config = dict(
    n_layer=9,
    d_model=512,
    n_head=8,
    n_kv_head=8,
    head_dim=64,
    d_mlp=2048,
    vocab_size=32000,
    activation='gelu',
    norm='layernorm',
    norm_place='pre',
    norm_eps=1e-06,
    positions='learned',
    qk_norm=False,
    attn_scale=0.125,
    bias='none',
    tie_embeddings=True,
    parallel_block=False,
    init='normal',
    init_std_qkv=0.0203,
    init_std_o=0.0048,
    init_std_up=0.0203,
    init_std_down=0.0048,
    optimizer='soap_variant',
    lr=0.00231,
    beta1=0.95,
    beta2=0.98,
    weight_decay=0.1,
    lr_head=0.00495,
    grad_clip=2.0,
    warmup_steps=200,
    schedule='wsd',
    decay_fraction=0.814,
    decay_shape='linear',
    final_lr_fraction=0.0,
    batch_tokens=65536,
    seq_len=1024,
    doc_mask=False,
    train_tokens=517600000,
    steps=7898,
    dataset='wikipedia_en',
)
Each number is 500 + 50 x the weight over the matrix's rms, rounded and kept within 0 to 999. Layers, rows and columns count from 0. Numbers have three digits each.

# layer 5 attention query, 512x512, rms 0.0801, rows 411-447, columns 128-255
453426465557543564504521481590472547577529578604529512450492511529578414593463564463511529521596503524604524497460434431527508460517551512585478455461488508545559489508515465484429436574450533508596548412487460524528412523430478540485478416456514470512417474437488453435559550539493415508498496514471530500456435490562594477429336433468476582564513547461453418475398498476580552519504
556517576522504534366479567480447453516484484489434506534545500526555534471452585488545478509510510499489526507423439430510532477483470583505474553505508488492521554456475554483454559449435525610461477459497507551495509571460549420516504645528534428408471397496503465502424572484615518542461574430578617423549591511590478494456434471498470505498447444568533476439514577467550446489504
527513534458527621557466565590539499432485548523495519540468508434540548466578479529481529394486521458529518490565500454535491557491503480442600435538537603459521572611482525456497441502481444490512493465584557481481471507468514386514588440479530464548471435405515452455495480491572506487470460519540426405579459477505471524545559504499585417465494463456470491563483496485397515512555
403440528554450449430538535546554597360462575421487601615535494609411556475460529485561458538388498525441458519531479430610498436388600491579479431422487383512558508546360567381409457561516499575505592472453575495426543487435630494541411462499520505428367491478463516499447492522534434513417438431480554497509433503447492595603480530428468528524523424461510473479440551538469425513467
488543504471474523548493426478423507511496430500437430529499430551441514468537578572487506546506430479474366413440580508515532564545541508448471374614434468479477437486377441447497562466556473499443466492558483579521554458449440537442510394459600425482546580583458500555498507556452470623415607433508491515487448670584463522564469466470492514641368500524517417402445535563425621503460
519502541459461586455593408497569570494564504515526508495512492486489461422557559495448480542467444408535416452500517482466488471497475427506516521454482528467509439563568579460496436525476513634493531474550498543492485427526427415518471564503540561526489539466521520444559519455370554500512505462491554472581506548432582417577491414501499451486479496367513482540569565389531483470414
525429511476579572458599441610533414477498430439484513467440447546441431461558435591379463457517539458477390500539511512535511533523512557449502514419473466424569414440554481482552455558535504451570481500496555502467527482376432560491495482458602562455493437436443498534459499446451444409515543453612491392433439553494607570509418450488500523525470437380540423539535575588543500528519
440484492540530381524533526499501552522475522559514418443462552554469576578519397496447452525470519582540412513496452499493502496486452453429498417506473411512459414401524532470455453570420497440477548493580450481495497481544548477440575469480557453623473514497549502641627533479450457456520501487496481544498450557535554491533489468556523580485476544565437446527477473505492481518606
507456430500500418391564493510484508485585487540555454456453542539594473528501475368437536549493494431524619495472482484429520475464476384563522444496533468457415518390589535509489499523475588542492486497580523516427501508497445526542551479546529395554495516470520538518502511463455539526482506544486528392538481434546561524548461631497473491516536475538519501606420579508501556529647
467518505438471408470562521503488542548548486517389391544487446569470426455374508474479531467430491515423575484559485498510523493472398544415512464470612575561498437531519530431524386493463493445434425544599505473415529541510446394610435579495543474409506444494566417422530520543542502465566476478562509470492517549466485554426504509421569468504536493450474478485556509439499569560482
383552471508452423518537501523471553620468469482513454478381550577442506507556461510479512522439607484471513413473533547551566513365571493423502504498526475467530535522463528443526513609526503403405530402501466452543444489470544503568438491539434490483497521563541421518479500490530477504493506564533439449464493548441473490539530452524486483513493614443516510548444518466426528527450
505559469594564479531459541489524460504521470465565463479400585564504519484431500471560540435465477487576434547511447500510472463559446483507570491479548554537534541429449477512488500443548510467503468458596522473489497562403503516413491550457589525536468436592574507481588503551510502564510476543540493481529540571486430538434526509385399565514501516527540494466425516530456562437545
479550396536531503564486489426604540538410535498553464500473450536480495532530460465563492562531496435478418611503500521437534457442542485494550497580622549536496517548599512533484486447434563527440444600477527457437536444496566506480445466629453465502477526504468510391495462516516523517398495444463528598525583520463437433404604561432525536427458554627487592512483523474471404501434
513516506509431573492420510463552531525465536483616460572520546562499473556525594506623504530500488427525634367509534479524493637446537422529548400463416422518416515468443471537540562446476518585462395522485538587478477532528474489476529479560414510365497515442524549481544464508587515511480412500402531553502461499471530574520563543491513456465460470388536563547512509468505507460484
531420394566435427466565558428502476441643610504508493599450471519511554622605446565436554549439595508579524563470459505508472511494535534422485530500551436521508580500483554558522509451427580485530542504468503424441500476613545442506489502563534558522484460548561525536519475430533456527412467407553557442441464431510463512552407376533529468506609476435424558492413441591422540481492
465482589648536498600602557519486410566468517568515552479515441432534586446532493440588491495506538526433519482592554477496537515488511563519497503459589449560525458501540540575451452508416500505529521476507428455544476522451442428381544530448532506542471484464563515538588648455553535498519563500468540449438499501503483558551501507453546504476477547504555534465495513381492482523539
503486434506497428483530559481485511527519578467439500384517465429506525479516469534414561430514475523475524536522527511563431461501525562472454463549454457528643462500651437514526440556424597480373454459497538544509493456468514488473532544398489509403462447487548528390554528525440555429575504531548486518522425574460490455521537375592528521415505424518552568523583490460497488554510
607457483465475549527507538486533471424692557473517709531562522401467451489490460561573484436534501492540607511490429539496524569448395534455514465397574521497538523589487510467459542472429566486508550548470523501518505425484506386482601457452525572469438569506553479521501501534460647554542515462489369457459535555415483578570558476433671477446565522494563483511599453503476528445498
515410462561525397529514523517472481524418527478461495539465442453505569422437566436428546533618470505445472509451598561566437547549598589424424400518441481496510537630469535540519424486534496545440553503473366466535515526495508498589444514534490500552528533470536568503480430494496547461439507565498458485560511470449498573513567575514565423578548467439574564571528414473548493455474
548535513519513567466595510489571544524577505459450495458485491533503479530514543372485525495484540456508505478446440512496492497526455619572620547491485514505527518497522551474475527401541520542513478426548562371593530459584499480486484468420435512489521621529595508392456554447420519453524416453528577408525527476485517532449525482629525567485559478465535610443469547529505561545617
414422499437572456516392442567482548460492457468441584575482484392547444612560548502478500441533588460597433523493454441525491540526479435498525473393531466459521538476494440561544534433532404356557479483472562443503453551456495674470478562491550484511526473506471493564469504516497476519419545467440449558450467587460452459490505523560464516461464531556581491562546588481464464451512
443661451426443508513445481440508449466518449523565421466485499514458565434533514483564471509474399516444589485459500456501490507481578440460546535569552521469569464522474592455489538565368432554594569484577461506531502458515505454409500517465470499613387545471536581467532490528395425502465414555464508407532462462447489450528413454610518492496465583515452514532537455608424493562532
445489563418616540437467484548384488478385458434523544481476504551511519521398541435479520567534469499492502491450501550470487565556614429508503556544534402535563502485401446525571495474506484507601512571498528529606516549450407579419468452503459561386465504513477457504554550455426503516572513513548499607488529491516419494546469436441562478539473520387539423596513437502525439514512
566563431489550568553427509515415470420472429476561529529594459553457483445553502475464497415491541507403484435487486564523511528492437426539509474490444458484491477476521577601476464520525540456421466497577571448472533505528554498478562438465397498528437483488431495528464552503475451534454504531484396490539438502529462475490573485479468560517489398446526515546471483537560487489498
560456552590481517472518593513445545597555506384537476514478487527521502507500578489373582403491491577466582504437462564466484470578436513550420596518564474553463506463411596510497500538358585563324483495551448441503535559448477505554542419507458520423479496469562571599509491560493444441446432504429483444470560551519492515470449535457483551526478411503536495542476514562484443529468
569450492526553456479516594415579439538454545419440460527555600472516472542466645496377371491486630469504527572515465572490564549517445583504529469519564471579561468486493516439484545505559540523531451486423515521524454510484481415490498579536500532389500502562448435418456508434593496511406437535604504504459472597511557553554479541548429458477476504564517463447452508401547504517496
522441442533536456407509522546552484451447447549462519426552484517474522552507548462439514512547476515463586497455444542515523512577383522496464440531519516577562478484455474580453470402594628508489467519499525496462497396589522450453488479622498487412492479414596612513442460552527494482514438458552550474474514443440494638596447464413437404462477467476497535452543495504530459551493
437520518554444578583459462579544537482499561372505479518504524483469604462382532465471560550529473490503451413477450511500578545486522429466514506560429538483570600630594509414473469469547457534408539461481509519499485514492558505472517482483433547524470492468564474495488580492532474498502558493540502502473530467506467395541439478406503533597535443556481517415521595476538548480500
441517443525638560551447483465409540525427386474538510554421492413443517454485516491451367554484462450540539438606470572443472613499534520479440476580511431517501548438451586511531566572545448579465536461508471500547421516422509508395526477501343486513480551496417527534518518416428567482559532485517517493623496418474521435519349552447506483464356568485622555597495526553546516547427
481466480540557513568533458484416427502474564407469498508498484424534489514490576503512449504428478526521495397467601588426495536418614604544486462485489604543409537495416515523621480476472636501394491547430522522523504541479485504405393531522566522461498497408474541557496481570440649451471505427526519511507606589550513493510588486557431478495456439472642529525449480517531541483411
521444570595479585475489466457468458586587548489500445480473474506431493505556376455536467523446451485442572553566447472509548518421455420497479564522451546469604490440515439571467621503527523566424455612603531420493482472529483507481537551421487488570512504611450522460463551431530525493555480455496552512450546532506425563542493529455513571500539528554495425514493386439504527546443
504496536542414483540488517466459505498500450480469491476540526542507571594439542441636447513551461616505511486529486469491548423555514473433493538604478441528613509569485527599462543431512450525498505454682514512523494541519497587436509466466479444549498511572479515548485481501404489485509493457424493496467527438467472413477508609562480509497484509484500473476540439515446510546525
504523522575516577542447491412530504439488513507562446480503429596469566504518466480480449528413444487478472458536495451477641540573514472607498466591416457578538533463560504537453434531510530476446521498545494521535542554522535404439524490533587440532366534361565475513477552506461493459487547510543583475503487503529485453504517476450563490482471458353626468501543504471424471452543
485509532461444451443506495498443411540524494518679461612514514514508486501521546527582399585461545494412498563400462508540564492527411464499439498553427508559530493480459532494493498546579550569566469629485484428517435506572460520509424536500492529463448491560554421521566472547446471458478474623533449509454456410458537555452418458543441463455534489505490519492462489519452538500468
489435625464493546541525398469551605545540596454597472511455504549488526531534526475468456543551529573522544452562547591473439556410525542592532370540433465413448562489541522495446539551435532510488583484567525466462500504495481342498452473502478423467675496495541469552473549486388504434575525463418570543528410506549508429496442432550480494516560559591483497530474485567547616315552
436424474467490389397536536477475540404405513457433546473647518575582505503441491526569531508466570507540561517389422506493492467549406444464432451476540543478482465509420494509501495487446488475534617516501618504517470565549586455446484515464463520544526355535495518555452431472483512448492510473547520509425597575534552539423496485471566472535390549563496519495454461487491540442542
530545506563425593533458559566512555428550534453517507496557380507518571593472447376532487458501524470498425469416561522475555507549492489493532524553496533540516521434346475423565529473434637520471508544473456488523443496523508524462546501522504461548634438496416575521430477462475592528465477448574422458547532491523409409531562560452494596501588432449455484568428516520434488441527
# layer 5 attention key, 512x512, rms 0.0806, rows 411-447, columns 128-255
484525477548462528464560605596587526526473543488427547471435609508547480480511536444559576515456502418451485555531558464489470543469518541560475465519500570478604473533357515509517518603462556520550510484509497520475460453474545521476416372575558551410348455454510469377471568461485420598528512602471608610542479541558519495551469464601489520461458430474458492509476535484559471408570
496450560566581580510544523512496560424452502520466485517485528480512432547594477520480456482391516368464512569424571459531504448539571513539487559531528459467570522458505498535463535581524487592515468426540475527427466553537508478542442528582518447409481464449510427442446461521564511530563456462509569445515433463603477580498484520421469595461598520443446508452511451406454482512508
425570517443462559552532473530468449443487498449389525491458526559492459534556579401481463423464566481506550570484580572556495528485403514469563439543528495558484470531551446477434481485459467608463454524476493397497533578522399493499516521579507392525454475499464472534519531526561474515509488616535491516574371516338522458593500562516546416482432555392443558516608528528511398462552
553403471548515459518513387426486533353476597413506559549591488561497517512489530539534522429399535575413452546506532421586566488459530571485472479483437482526476372506411437402513505614545633363478576533404514472436493464425572509607480470403561595452497423523453520470527482553477502497466435484503463553527474460603596484608516538458479456472508485459499437576555549460523458502386
573557488505423534575496425476469526508460383557442486542407445584526467470493551473489581506447502567480467402483519467551529540402492549510500496610523408526479540580555503556524522469603423486620418516495556620546538479509432537509509530544486510612482576433560559492608574425493531480494435568523460594346444474479486533522460496538440493567512575548504411400432567411451551428475
477390474434427553552607399399508474459508491521478477472510505417476438518413503549463470594536486460473514480465419538446521563559508587518458476428454574503557624507465610471537454546466494613423472504489474526542467479499528466520486577464486555498472474432581611545447410505509474499480552535506528499540550596473588454497581464486527576413546569459520488478503508501520462553440
563438413485587522473581456558570496503523389535588599565514339485490496478458492483424559518476540529436457496529596558496541501626535544494433488535513477480545403459448573455482585459500393454555466519507476576465462559399435573619533494414630460481503463434454529496457514409542381490555482445538506427536507566461471519470573476500522460472416482421568507473609464549531531518488
472563470524485496541515482485443507488383589559622467506524555573511513542463452506424558510492445499568430647484472570570552571517408458428474482537591472509417538430582546484389502541497568511460461419636432494506446433494505542490461503504493478500539450490570517454469500478417488547466494493540525495599441592489496496555499503500516460517434473506437468535567402502553495615591
523529428516467500542483483459524522608409550502556575582548473536514514484567445481466507533500524466543531453455528520449472558577530511408526451536469480431368476448404480571432456536487546562493511504617499547346574435521545506536575518548495535523525586395522469581537493449501534576495461456527524493441506444594521458480599538507455539474538529523492571486509457497453481498542
371440503388455627498544475551412463530535574567537466587473539535499540457326486467565521474477432503439539521425553560550428544443479546554551486499549486580468530565560438395475421488487450502506434479531473509423474550491468441508429555491525518475484537457505431539487485531439555500558554447455520532503491529461471560408539504525564473568487516513491565559538374504559512518492
519464484523492438482509501523426480548449502532463472393440505617419464514634531563490442507578541478396451520364449498481543530467500490451613398461463521545519566506420576489480492459465532457463538431532409471553457482528458480486461579482431453469554427451557517570461494422602526543456437628459447578451488505482513416514565470544437449508472466478551455578459630486526514533399
477525554491547496559422482504485515562451550558509422540433522530511450476428517525509475457507492450521472540615535485484445474406423432448458550520528503576559566463432409595534430454591531490532419429579598501488513492385517521490446543442572559545532442468569564469519379519494510453542484512541532426534517541488512578549459485444404547537541466526478536482457493573427440457473
496468439589456442526487528558650560514465548432500434459415460565544468520444463498483496658450571562536462517436505565430561464431389487474497479449459504481462570443547478536450401453485463542481616544404561452489606517559582521486558443657495473521468489441461535540453499412504558454488422545549522565503435565461545483438548565449526460461476486521501597503457496460491427542516
525512565487446522493507463449495532495542523496600488537521562543510506566519588508671485522463437478520601441548535538477472632405541565544456538588433469527453521411580482426526501550458566509462473403503479609450504442519544539503598561518512526416565475448653527520436442511580537498503462480455540544505485522430538564532454517472461471395465455451511575525570569477535466524471
467397408555536456533562564504444445468521556491515510453479586513429526465557441492491526525486534464543486500458429394514480528546558548420599497592503559520481491471503562661425509510384565407494517542483505486475445526524498513505512411502566576517520516449463451481548486453530485583541569494497547326388497452558476573485455466585524524529462473502545616410418474464419629483417
479447489561567450537566527512512416449511595505423447419651539380452548414475449486606536482488559477503471454515554624428504513461505561406586433476551532547480465448404467493452528408445507504592611498529511512504499516467500453531487551482509499530431437448491542460405489518497522465596594529494472501476525378571509513554431506476523497464410597478495549579478544401375514495532
529449408497526464438522519496510476480517504441469423478514508468508357479546470562484500402465395474447517532521567522466565514468531602500535409529581498476462447465629502564475489525503486504514452563510480526446529489514468469481483523550503504531442560541512591470510501474496434509529444452436505461435435585402533470441521407457525473488527567525613578543576475502504471564519
453470458479452529535438509539439489499596447541455494453410538535479487554511459550566475448489553517515491483476463541476496449517477478439485535419480420501555396538541479465445556435428557527621514455530515432481458456541424476513504490529425449452392545423574511492524488569455577450570520494578578541493549556397468524560507401554477483500521569472500521554592563508479494519504
572553519580437501472481554409519535545498488492424534511545463540498502423460565474513472453577547527509539539481508500546414450528568558494529445542557552483623490555594497511478535560566418481608540485447508478556587563527482462588473647590481573658546490446465525608517448475516494525517451451486535466525579485406499514450560588480485381473464578512560485550447530436554550542351
509376548521421474528586517466517518494482475446512486454547556575492433519449467406571477503449503456494465326461576433442531542434487491487532589481527501508555509512579537470520532487501482518514374517482534409493529406528466560450517569458539506441532578470448627511477545440412467468429502474545572497477444585488458441466516406556550520492607477495519604478522463495447551541553
527487551471547475558450577518615538489491455479530548583587563496457574440570573391406518450571553407598528467429437500544482490497544515542564502533459408539511582521566431545541487538553476417575410417509501502475502510512522608459554539451498561500594491551532503439472482545525470494444447492522606536451478518485546489562490544596582541436486464531572380461525547499418450499482
493500508446485508576454499475548505471496446508537495467504486500401497506549477461441523535508381461529547532455511458474432403521512565570531402469555523492493552545501433434595542520418542439452549478531438453581515367445417537506540494467415441515618475557505485483494460525459402457450483472497555493547570447540385489545467458494438500506479547450495564540549432482427466488516
484494516442472564367413496457451469491465435424531525518525492506556506475480555482498523495420555585464547494465410568519494427458525453568447546562576506522522499546468536565396529433482504471543588475512458522530521589536462564543491523498485551469507439540472448526429488522551416500554437492547425447462556532467504415493535506429542473470591485460569511507518459433489560456506
467504456494564549516490548532430473440488512525526456527522550543529509503459564470493554465519539526556391566478534452456588517562479530506520585433422469505579517515502546453487442476465518532426464507555570537556484405479629450500524459481409454559445484458460518570496500449529477525432481470535440581462541449472492485554446482533468480502469543589539448479521501529469440455433
591477455571496500454532557545570467527607453566607511539480518501448455428566529467486471487588539481490476487457523477513509484392449566494511606573594367578588558540501523531485556570396493517435579366489411506474543498516552407533517450545501477505533519389509530613554513550505465415464551497573507477503504500421476505396435503538453406542628497507444542493478571568486571473456
549489565497518525553454549457640559464466532471432455537521549455516459521498459465414438544500571458453524541594451480430545443520491521458496409540474621538496503534545510379547612444517552543489346589510562564495483514478472428552444463449514550435609572559486536443552597464531564518483483505431547513585429470439514566463483602525504558487542543577572396437487503484512442576515
494526437572497438450542487505470560595559526510483536581491470467537662511511475493550382493517542452502506466484426577368541566513518548444491528534478467529423477460592566475518387440475615436527569577541463564509580531501498453415440559534493523507535583494516532545453415550454502422520458426567575512546560505540520530429484468449451554542420562488539529506550564518469525530423
512538528584536540556454487627584491439533424562458494439445533475470600471473474569587495482490500527552498548516413603414627555527458466390512496490547472433500428621451501479520494433539521521472457493456612466606486585434494502488507454459489429442512473515543488468471469411483563440490541570583547468421457489533447517522511496412487498633541534488567577470544548415503508500399
517622496516376545427509474466412462572542455579460529497490475439422500492526441534536443455434487577552460487490455543473569507489524423445491551512530564480451463506562474588467513509505434537531530389512637408509444397535513560508599441509496489591556513509385455549417544513560458480575471540571497588492556492511567436463524577569428542458587493449582463513530543568479501493434
582441533529495444532543526496514348502489567500474483523488473551432366468441470508513453511504431535512444498449546554542639543444539482576538536457515508422371596508464557531544521425538590439528501539337485506515494535467533541565407518551579564545410516425448560580489486534514509413521452475537540530533484378553507459445551485583510486409447511420499431560562497550581517556507
589475582586448567469571534465461517503528471490422530489557525415583504617497525497581511559552440452572430465511480545627408568538456469450450531473492543420535488487444471527396506483517541481436520503481442509521529523483472513417443419464467568498539596573469551545507516380461480616513409513489559459450550417480401476487542484465482630452433525466500354457500420562521476466413
536536557466497494572486500506472372552545602438494453473531431431518444552517532549548569548513441556477449548424489504462534462437561470425626544616477522492610509545461567525490476454486484509592588466578430449493597502475505466501519518399493519529470597548508501578488605419443494608454509526387496542614469423474423504487558545522580453558533628475467566459514416488460555522491
424499507637540483544479480586465466402529511569580476621559407506421450399467519529514439518549519349549553451545483529466548525544469446463440477569472603528519484518467531551463483466476580463540505506565527496508584549549462440532448454478514514384472600477598530501491513511490470509494455463585548568491506490547473546476540501408519509521522538492571525438487473466447494512496
479515469462511427523539589465499464524519465550549529518511448569511442550529581483419462527576602525403523563489530522508442491581459390458444479461541545566507542581455487558511512494446522512526483439475469489488391477485413440503433500564563524508469465550553461506548489494510461559470505476511549497463432463438468481459501540567478453492530429542609461450474508579436561554536
592470566435518506535499521543496516498511633420522581452404390461518440518556457553490484509460494541617538540558560491482516595510490507473509426519466486432463605551603488588461541465458500438325526470512584410523504473621535423487447449536586522420573466439472474589498552530456462519593562481419492534513521538555462403463443461511510475430562503489481576535465545459506598456448
425434468471505466437442531443425591482462525507355418544472510577492437487526524516538459488539535516496429604492510505550425459485429568520442462501362574580449513457499470537475512500504580529457577421452673527629517536565556500527431496510525473510462396570442467598470511555533370600400521403467487497588540486515420563555467563465431569490413536543455490567571533495380541418465
614603488500534580475546504608556493479525456485525430538428571468555462560366534515489523533491655442440448485460548578470540447540532465468577469582595539552547544410444535522404457568397528479544597556491430492478489398612526500500547485527516534603557445541497551526466587509435462556489476488523442427549549530584457480580527497447505512543563404474510549437502562547480476431496
# layer 5 attention value, 512x512, rms 0.0896, rows 384-401, columns 128-255
341496372477529459476510552459510437405454505487517490472573538437502472543553436461514445486463463405636530529488506584512451474414563481505506480422475493468498523560568502499474470532488457438488458507471569446527478537467479517445518533554520425558458452453548476577541542467488594504516448509537463525475369483462525553463469475557532450548489447505417478401473486495399551431436
530537492443482477547508492515511480568547604534470480570529483446487550598463489479452461455495521519459516544553440551457420370644476492562510455509527540475505441432494480463457515466457463470558427510536524508534549532549462464509478529409492387510567509610504453550520509519475425546498427461553429502567474525531474516643493504515530548463569482371539501529479489496503510493549
445434530605425583585510461560557501511396417389444465522626600559531542454436430603480499453514498520527525499500423578547406431482525485561612470490572616545417600510471461552506568480527536533522516509371542538555450524533499532548465506458560453494449461485530550552466499518419491446508546563521482519585525503541563403547412442540466503474458560517532421526541410566423533513537
551537468589538454534500477552492479599471471391481497496490442480553426407490426414426441498574530513536454542537500489465525556478557492572434438471509447439484449613453527584534487542498464507415447543400611481449495616556488558418528510446430511514559502496549531425396712506465495567508497484524526514509483382501530552584514480500464428488356518468585428503444522496462445433390
497564571413432555488509441466536380551555457500494501541560409546511540522491601526552594509617552512433440430467491466539544478465414396584437460569515516482497475549544471524505520416504538538448482433521510556527559564502546502480468462469463546496569455462501444476465427557498463429472426474531538418469467603530470501508438556516518427400513497490489514456503537496487477460498
606510528551505465468483475508547502549514514514559551493403588522481544495570470495587558488487508484541517561509453445563473465563573551458485585547460464488544518497542474496492547480453609530545502568500551462509502466471457578481532475438497560538553539587473558569495543467498483479427449499539459510528459487482511436552483503480542489527512476515446461370519535500546482484498
513464425557500518553527470487472443544461447390403448399434431557493457465483437487411555497480465464578452489553469423524492487476459457360397525429564502440555482536451539434501543513524538512470499518533553478455530467523501494486545515398455600512406547426492533487498501445520484551541472453474526563359450501510562539650522511503490445562512557564498452560517497513479531372431
458448529375477498468553462511565460539489576548510553562537501405537571563468461477556590475429477563469457533459490604559470409539550576533541560600517513488512529476517458536514446437510552503582478596458498452429511522506460552507498551490539605419474538574465532539520481451504588517529594530380555494519486482466449526472443535473528457452543499522509514437455558525546477441479
439423530549480546473521493526543559525534470473544573494522441477520533464508534428554500534530508488471437492489527408426485524561477522497439528468455599563425521479465554541511488527378557507431458583531495429498433408480464542516450507551522463416444493504430554551597577565500413561485581399534459538531453559501550508568495417436464478526497494461550464592525503472602549537470
507438498505589448487400451458483538586490463544537412527472514486488474547443467506489505524619523507539569578536556599561568501481418494534529538522542456471563564540506553449506425499415444479477475524632449582562509434514545479509431519519561508548474512526581483446525357419503496481478446520531525484440558560495385530473497482511496405429419570508443522521492459535476540480416
454500439433430422440536486446450501457465492520418392558450413520488519491485481468540561464534492431411485400543538460520528569461413503502551551481511419416477546523489436499534427483591522514464511488440652563541580584518553481489609573460432608483539530456508415466569478400554499511498584512543514536510431490487429501473524438508523493486486535421470485575501473564520545537542
622470504493478506553502480504535533518450500541472441511528497488414553578539474461615529421564518430485462444564439446511528459574499467550464541464465466504541466414572435503432458508453556499476535460491502466520463579505523556423504500490526562443507486570489461468439526452585537559495508514496459449543462492532528497444508570434440460487585439513552559546607502521483525468487
498458432390510493441562559435559511495512412519602447514517415462520438458510550503541486437393446496428555486456475461520470489532474560409521474488498576508489480561462573514524458526502505647555452427576478507498516448475481409522508434518425497447475528423578496513561496465504468542429556572507524435522450460467527502480487464437551496460518454506467481422448620487498570486473
517461466463472492479505518507555504539524519467483434493462518476449489494513515489498502557482514503536449511447495494441512452526534471410532490527594477474506532532447569545548548395498468508530440374418499627499562494524447502456445452527637484464480474425512518598496485513562524525521516519466440458481494503482503440649513500559400515484529504412465523557460431598490572456541
486514499471518515515450527539539493555510435523510550551600506495523503526597529490547455409535431554473548464471474436538455495539545299540502514522421481472453534533535468541429444397542591431488579512538488598527491549498510482582407502479477477433582500524592514527531560526428520431514446486456426466480485507409541502478509533450512429553411506505400552552535494535493565460518
507527570392515468545481481470507549566488500477587535499469518553489497547515449508594537545489553546466509448453460524403534397473447571498436477529521510470473478500471417542520496543526488589478438525407507553497470530562492536441481439513517583526533570499457393478527465454513392546475395575520460430466443438447494555576582512500524570481451607475465447549541541559527552530558
580594482556521596504460459531473476578545492549499633532520486449626481489473493495482511518527535490439492505565422544522589483468462471472521468523503474544470486563506500524529449485537524428432537554578536500619443569529446508491530544396422571480489517461462540474558468437505444436425421485412395524617459492553467528447614484505547531521495444512489521535504461566545543496530
562568510427548506399519443417495553499518523418487523580423626508501579492517473510381414496568477399527465491582528509540499513543463494528401419517613452475528519463479458637482533576453489539491520537498448402574640502495525488452515425547507556446525526500509544474446562534390487486510438544636408557571449540498395496427558503534490450400568549428582443379602479550548527459470
# layer 5 attention output (transposed), 512x512, rms 0.0791, rows 384-400, columns 128-255
467597564468466482513471542476553465549529464489486499538510563420556469488495543525536510538545531523464541591519434411426511475488543437500411521528516437525517479482507447447383461532484462499580489485508531520521469489499489474476466481506465530462503512458518463477503466570444456570542444549485520524380468494445495455560429473505552424510471485524463421550558528497561472512479
442532562515465484554436496529409602473506447496548495432392590641468402473531433543513439597493486434491484488547549451480544539373540549505538499596394512533540489496548495465480519487490429467447560476474504509537500503460505459439583464511401510568472452420511456461501480479446597515469514522452521525470393543509501440373388479590473510555532443580498513533482621467501527466403
525450613448406493494515441473451468507540469520477492453506484537458395468528564525503468566541493544509483447592479497485558508563411470443469570477471431463521496515492487463559490389513544504473564505596455525561470543564492463481498393503430491499503456444523461479543531423433599494460402538473461493435447453395591523523517540534520522527482499506469561419511528500583485505547
543546491447473509515467516524572558437614463564505428435509571560498693466492523456521459436476489511411503481481460457484504454531427524417523475524455475419501499484625516394485574391458500492478527483503426496551560465498510466516489510509503497492493515466431542469558477519471489538499473497532505488444480498422508560533626571512558584577543452560453596479544467524510599524459
511481484514548505458510470498442564466544460512537503504428517450532493526522434497516544471452427491651518484537519513520481551545498539519534489522531398494516414477550567459520438553421363488488592522437501518548515434545517511465602486432545508555495493507454412559510546441431492543463550487414441467475526533572471456506468473467540533559526494488523450456462486563568513474494
456530568455495476494524492505489475472515453493587488472565454516476474500442614550420463481537464514474479409414463494477456543487467554527493479491486482618481492637415532539532513477441508503536472542418496581505434523475467469568418527572545435506495495356455477491521520520391494474495515467506474542536522572501505501489574469540515460576523403476455508630469651461525540547377
509447525537504508528482525490633522547533509516502508611503481521464511487499521463484546481481417515518500463489441499528610469478511573555561464487520510547438507472520414490469426420506437511490467507483397569455491557514607547473457476578512443510596491513403535500490500539503546432521519463597455510563504448423520511412503579426447567396513379550494494447431527470529433551494
465480603553574495464443506588514457480461485448445523438372464539493498457604578476515478480527483461485510464527530343568477558512462536468549466561505536489516511525511491505510451511580563611463601484544569467545495519444521547448523456509445445529505544555446509650500488406502557548464457415505441532532513569453482450572591396528506532548456525418505456461520478535486570451566
548580388539530459476487608541526585513467461405528496486506511501483453513484518440477431492495560528512560494547458503566410509530478504443482421530546500465604481527434489447488432560410531534593557508507480463450554483452506562431537533526563500503518428487540438495490538514516481573559524503402572484550459556491495553508491548532522491522508464434435509443523550497411513537570
485566447539484559519492497532482498509521562464462641504480476454495465480455512494431500449488521474514591459478539551462493497430539462496441514527475496443490527498566457455533554555592453467458474473468561436419456598461479534469591475421581499561591571458406522509469524540486445487493569510472574562476500455518613442545512432508385575522575565485536440499476566466585515512569
472438461553466577520446450529453490565539527500509549481451506481439508504488482475542574522432439560525538542606524493547456396590575468477473563556589598601514463616634470473440567466496530518515541537532393485511448412453521514509480449510560396559492482497515545580482537538508615538472475551449543396531498387615497458551570434532477433474573510501510547419471432438505543430518
501451521503466514478482477547496508520512478508579576561533477626600577458499570447519491568478394510529454454405513540492472513498525538558487604550457523546553530609585467525536539421577458543346430524533545559537555489522468511507479511523475550522550550499490525500588437468496499475556519535542540542450494507468450493499554466517544496528462538494559512502482537488435417454521
480492548514473459540426560499492533516536547456464570500495573444500540541459418398443552524539523509414506575562441477521508471475557458500437381537521504448489494467472437460500500514453523504512466531571503518486462422503509540535414524516562542491562496522441553542507481539485516557563510482451437563497442480617477551501540470489502432501508496563390447629533536601569475441497
420478507437596549519516519521481561410598558502512547536526446476591502430514470530579510547506489511589531477459545488463543446396542556542476502446513512455456516389541453499471521537483507496459571572587529514498523439548503447462532500538404588472484513387534460471499498512536530446464542529427493493465416517532441441510462463485547542487457535623508570528571535487527411507445
490469513576461569507575430462440496481481484526526440485542484528480433487474474583493505538543473474511453481497437553489490465464496642474526483470460457512466490432612447541523527521451467552472524528484470581453465484533521544459498574479578491481496550474464444484491551500545489492500479519483524565443536530582472514565495492492503549453484452495490407486382547428416581566530
542457456501488547480475446577580616435555524622518517573602495549518459496526530447477456430507490411553423540504441458500523539551507522469532481476513472541420514520540509489506450511468462527513619422518532517489527470448488369485534380515443501529500476446562531533462410495613488442544501471495511502552467467537566452584472452468497394591512530498549522554463479412512530479509
528485516518435486544551469556514452381527434570486440553490523495398481479492516565524504456516458410453425511461597473460493481537458517374441511448426579501521464507604504483503452497448409537640463466480560467401590457504547414413493489535583438523608505592537378491555520487435539545499582505489538522540555520485445563461403548426497508508537517486444403570532525471480425523489